python train.py --n_head=2 --n_kv_head=2 --norm="rmsnorm" --init_std_qkv=0.0375 --beta2=0.99 --decay_shape="linear"
Each number is 128 + 32 x the weight over its row's rms, rounded and kept within 0 to 255. Layers, rows and columns count from 0. Numbers have three digits each. The size before them is the row's rms in percent of the matrix's.

# layer 6 MLP down, 160x320, rms 0.0743, rows 149-159, columns 160-319
085:122147066128147181083129104116177120153120137130130120126088118070178110100047128140142153120129119168099127078113126115091137117130091142198147104146137129141149155159066140094087088088180206125165032139152161152070145090123131150123134181124190076228149156205100111140172139108138137102130167124188058059120156122119119191117161123088103099133115122162113091055106078178100172168078146148122132121146125100153112151073089128048127112103122057154169104126135133156098140141138168
098:136126156153103104112108113115151148133144150158089126143121125104147192124150073154074172175158173130077097064111134169123097114100175130077172114154097091121132140081118154165121116121140068110118133169130111194085135124128163122091109151108143116194087112153112179134122154063128122120171100116034149083156204105160120116153079120133082090104145101151176176111089105133145087128137108154172170094088106148128144106143165106090092134193086063115147131150105143073165126187136122
100:178161156123113102116141120193096151119156149122124102105129154034093104069120111132120115078099135117142071157082157124089177092129083136076138103148162112135162134126090115131109107179118061087170095157101123154136114148080115172115144096106061151113151123105156114106162141131148133130123149124147133147098155128177125089165230123104153139113120064165144112147015127136094147135151158097150155100071088118107142136123110139111099113119157192150123082144127100092127133145177086
101:061163160153137135112107124133066088144140127168128149157148122131125125129116107123190166124098088190188125098116117124164034165163145094167126171151088147094111069092070111153069157121072145182077136113155170120122166144120167071177141123109107103188159134147112129162074136159059141159148127099145158093110172124049127145130114188148089156155117129157091143059113107164150115151129143163129118166137095158091090134145129140106132176133122125113168065154195138135145123119102169
096:154149094061122121062118110132146169216125151131126147094138063112129167152078112130099168103155138108109166152113148143102081137122134126059101126185149152187161146241161142180161103105140091108106120104114071156072146144112137103141209089106117149196129123113154138104106133111134085105162152088107156106157151135134141163149136120217048132092101141083139159136145130152154153116049119111110181193116119104131108180139154156144175136151151162101121141079081100173065113115076159
094:079138108109162155117191132139169151169127210129145116141176167052115123093127185115138149161083090072111105150138085149136133127066142202143113113184173097105179102081144109116104096089098073121090173104118124067136169166122115179102123193166135120088134130134124068121134136147166095139197088155126106095144074164086108156140080142086149072114087148188168121158115141131138165132094108119077156125111169196134165176120099144151159149151199129089123108131163118174135128140169160
109:164081160110151109126162055082187117157102180115175138129137111154092092059158143124108111155177194154096144112100156100123131111129157108063122091145112168187176097133172114173125125116167112133113137123144148162166176089102107084123151117205187098097113106134146102060158113138111121090187089084169142126090139112168150160177090179076189140125146159120134127151109081165119109174113086111084163087105155156104130164095165127124158157130114127124111127133150113109134096164122137
090:133045168110078146136154113128134140121161100128135172115113077140121179139143152152146147134089119036073194122098109099112149144175065124100103179134134115151125151076091141172069200134080124107108115154127176079140084127108159115098117160153090149172082116129111134143126099131165178144153153162049149180122126035110122080062107124115114057143173169179066176158114077097162125154206137120148108150109179124136182159123121151126052115127161117113102143151165120110174120081079143
098:110130162129152129104128117174124113195143126155112175103120129090119204115093137094153120156064048150118135065075133196128113138132124151153121108114143197160189100134125086112138181084097128135116123060163112084157107164125125130104136123120160073129125081146166175188144132127142096162160136158136090127139103155112195132113171161135057105132131151094125125143131104115111113177171158112143123128105133122180114153112141143175124136125119052157187121105163158152160116127137099
092:131118089198078124100063092067067125135130136126135057171119131087088169162156119124104125137174083037108168166051107106164137148095082146147141087103129113076118098092084115160165142124165092106163112225128191081117136161181151111075143128139101149165122161106081134107159093079112106128125156143086124093128127146152068081130150138120171139106176075148162155140162094145176116122190127173125099128084137170110118176142147105142113118178129162094145172143192076133144133157062093
098:094110129114154171124144125097125129104105144138066115167107107132154114126122183196102180126125123163166132107124087139114153100147135114132068156140092157147091095167152123082128145172104119131119152124119181144073096152115136127133130136126084126115100102173098132187135086160189118155135070138139051200054117104124171106146139190103119147183107145102157132129114130124153135120198090043131166174089115119138059128161173114103085157162072122135144169140145071092219109142112149